python train.py --n_layer=17 --tie_embeddings=false --parallel_block=false --lr=0.00406 --lr_mult_o=4.0 --decay_fraction=0.74 --batch_tokens=65536 --train_tokens=279300000 --steps=4262 --dataset="wikipedia_en"
Each number is 128 + 24 x the weight over its row's rms, rounded and kept within 0 to 255. Layers, rows and columns count from 0. The size above them is the row's rms in percent of the matrix's.

# layer 8 attention output (transposed), 96x128, rms 0.291, rows 20-30, columns 64-127
size [ 91  98 105 102  96  96 100  87 101  96  99]
[[131 137 155 125 158 176 175 138 137 138 137 108 150 120 107 105 179 105 125  75 136  99 130 143 135 130 125 122 119 126  91 141  98 103 135 110 106 118 135 118 159 139 153 141 130 145 117 133  92  78  93 109 131 137 137 146 119 138 126 127 137 137  98 150]
 [ 78  92 173  93 191  98 146  85 115 169 143 131 141 120 116 131  90 146 131 121  96 136 131 108 137 110 100 141 132 120 159 150 101 157 117 100 152 148  93 165 182 142  97 151 133 103 116 106 117 146 121 116 153 146 121 116  86 112 139 162 126 102  95  96]
 [134 137 141 125 154 165 160 125 148 166  97  80 121 120 101 157 128 124  96 143 126 131 130 112 125 122 117 158 114  92 131 155 128 147 159 185 126 144  89 118 161 105 122 114 105 141 138 164 113 129 135 117 126 116 125 123  84 135 181 137 151 162 134 134]
 [149 165 128 103  99  91 158 134 151 127 125  59 163 105 120 164 139 147 175 113 146 167 140 132 134 123 132 155 123 144 116 155  97 111 149 171 102 133 163  87 154 111 132 129 126 177 134 137 165 114 124 153 137 181 120 124 141  96 118 114 117 131 147 148]
 [ 70 193 115 156 151 109 123 140 132 133  99 117 110 129 137 106 134 168 109 104 146 140 177 159 111 161 179 121 148 156 121 116 124  99 173 127 127 153 142 106 107 130 109 121 146 134 159 178 153 124 153 158 144 103 121 149 141 137 176 150 111 141 123 138]
 [108 150 101 154 144 105 130 127 150 137 143 126 150 129 106 106 156 108 157 132 131  83 141 172 108 120 142 133 120 100 137 122 131 117 125 118 112 102 156 139 139  87 103 126  79 109 147  98 147 114 137 152 134 106 123 126 116  75 108 149 100 146 111 161]
 [147 109 150 138 146 115  78 147 128 154 166 127 131 142 132 111 124  89 161 132 163 144 120 174 128 140  86 137 119 127 152 155  72 117 122  80 155 123 119 121 104 155 122 152 166 125 161 160 122 129 110 106 113 149 130  81 114 155 142 120 110  90 138 140]
 [156 136  99 140  60 143 122 122 116 117 159 109 143 122 121  64 118 115 121 132 112 142 113 124 151 123 133 173 107  85 101 124 133 159 140 134 108 112 119 135 112 162 138 111 124 126 118  97 128 171 116 170 144 125 137 175  94 157 151 125 140 125 118 113]
 [131  98 106 126 108  92 156 152 182 139 158 123 146  90 136  75  96 133 146 151 103 114 136 132 135  93 130 103 119 141 171 156 150 115  90 135  97 119 125 144 130 101 137 110 136 164 136 120  90 102 170 146 173 113 124 124 124 118 155 122  97 123 110 153]
 [107 170  79 135 114 132 138 101 114 128 106 111 109 189  96 113 161 122 114 167 144  70 113 128 113  73 122 116 130 116  98 151 151 151 148 116 131 139 107 119 141 148 104 126 133 125 128 104 132 129 130 154 151 101 138  87 131 161 109 109 150  98 108 150]
 [180 119 145 115 122 163  95 138 127 176 140 127 189 154 138  77 131 167 149 125 133 160 126 129 124 103 155 153 159 111 110 149 121 145 130 118 141 171  99 165 167 126 134 103 104 102 140 168 145 152 164 127 164 146 139 160 111 110 157 116 125 162 117 115]]
# layer 8 attention value, 96x128, rms 0.084, rows 21-30, columns 64-127
size [106 104  96  88 101 107  96 103 103 104]
[[129 134 134 155 163 147  84 133 148 158 107 109 125 121  96 105 129 134  96 127 154 184 123  96 113 200  99 129 126 146 137 134 128 105 189  90  87 115 124 115 107  92 119 118 128 133  99  88 116 133 141 121 188 157 134 131 160 121 156 123 112 104 125 118]
 [135 129 151 153 147 104 130 141 115 124  72 182 118 149  93 108 135 156 163 121 157 110 120 121 123 146 145 162 104 148 117 158 111  76 100 124 155 134 131  98 137 133 139 117  98 104 136 120 102  90 149  92 147 117 117 123 105  88 100 133 103 115 121 152]
 [121 131 111 129 128  94 163 157 119 163 105 158 145 150 121  97 140 118 176 144  88 144 150 134 147  81 139 109 163 174 103 123 137 114 108 127 122 119 156 150 141 123 108 150 110 113 128 155 120 167 114 161 141 101 132 132 171 146 125 120 124 108 160 136]
 [137 160 135 137 126 149 138 147 118 102  99 105 161 119 108 107 144 116 139 193 161 148 132 119 117  97 141 134  87 136 145 113 153 112 149 131 141 148 100 118  77  96 113 140 148 139 131 108 156 107 142 118 133 117 127  90  54 125 116 105 158  81 106  82]
 [116 153 125 104 126  94 128 128 115  70 132 132 109 106  90 131  85 155 118 106 135 142 123 127  64 114 140  88 148 138 107 106 135 126 159 127 142 139 125 107  84 112 152 117 113 125 136 144 156  96 163 161 143 119 148 115 146 141 139 149 120 119  44 123]
 [ 93 114 115  97 134 145 123 140 120 131 131 137 127 104 120  85 121 120 105 131 115 129 122 145 121 129 138 110 139 155 121 144 123 145 134 160 122 114 127 128 168 147 101 132 122 142 110 131  80 148 109 126 129 167  99 140 157 141  75 148 150 143 108 127]
 [130 131 116  91 111 102 170 135 140 102 159 133 164 164 157 136 138 151 129 146 102  99 121 172 112 129 161 152 108 110 134 158 186 127  87 134 123 128 171 152 102 149 160 111 132 136 166  86 131 116 174 133 121 140 131 110 132 166 138 136 150 150 169 125]
 [118 131 125  79 123 132  99 139 106 177 118 141  97 161 138 124 121 138 142 113 142 112 113 119  96 143 159 132 113 108 141  61  97 182 108 144  95  67 127 133  97 133 105 114 125 114 161 156 151 170 121 145 166 134 100  82 114 170 119 132 129 123 123 113]
 [109 131 115 134 150 128 135 121  97 125 182 130 125 105 135 118  94 126  79 144 176 124 105 133 144 124 117 164 157 126 126 125 141 160 154 103 125 134 163 121  58 173 132 159  82 111 134 180 131 143 156 113 126 121  74 132 120 140 138  93 139 156  74  76]
 [132 142  96  88  97 118  69 122 155 139 118 117 130 147 103 141 119 149 170 104 116 172 165 131 102 129 154 135 138  84 139  99 128  73 109 136  83 150 132  96 124  87 109  99 149 151 151 101 126  85 134 127 113 101 100  80 107 107 100 129 155 115 164 139]]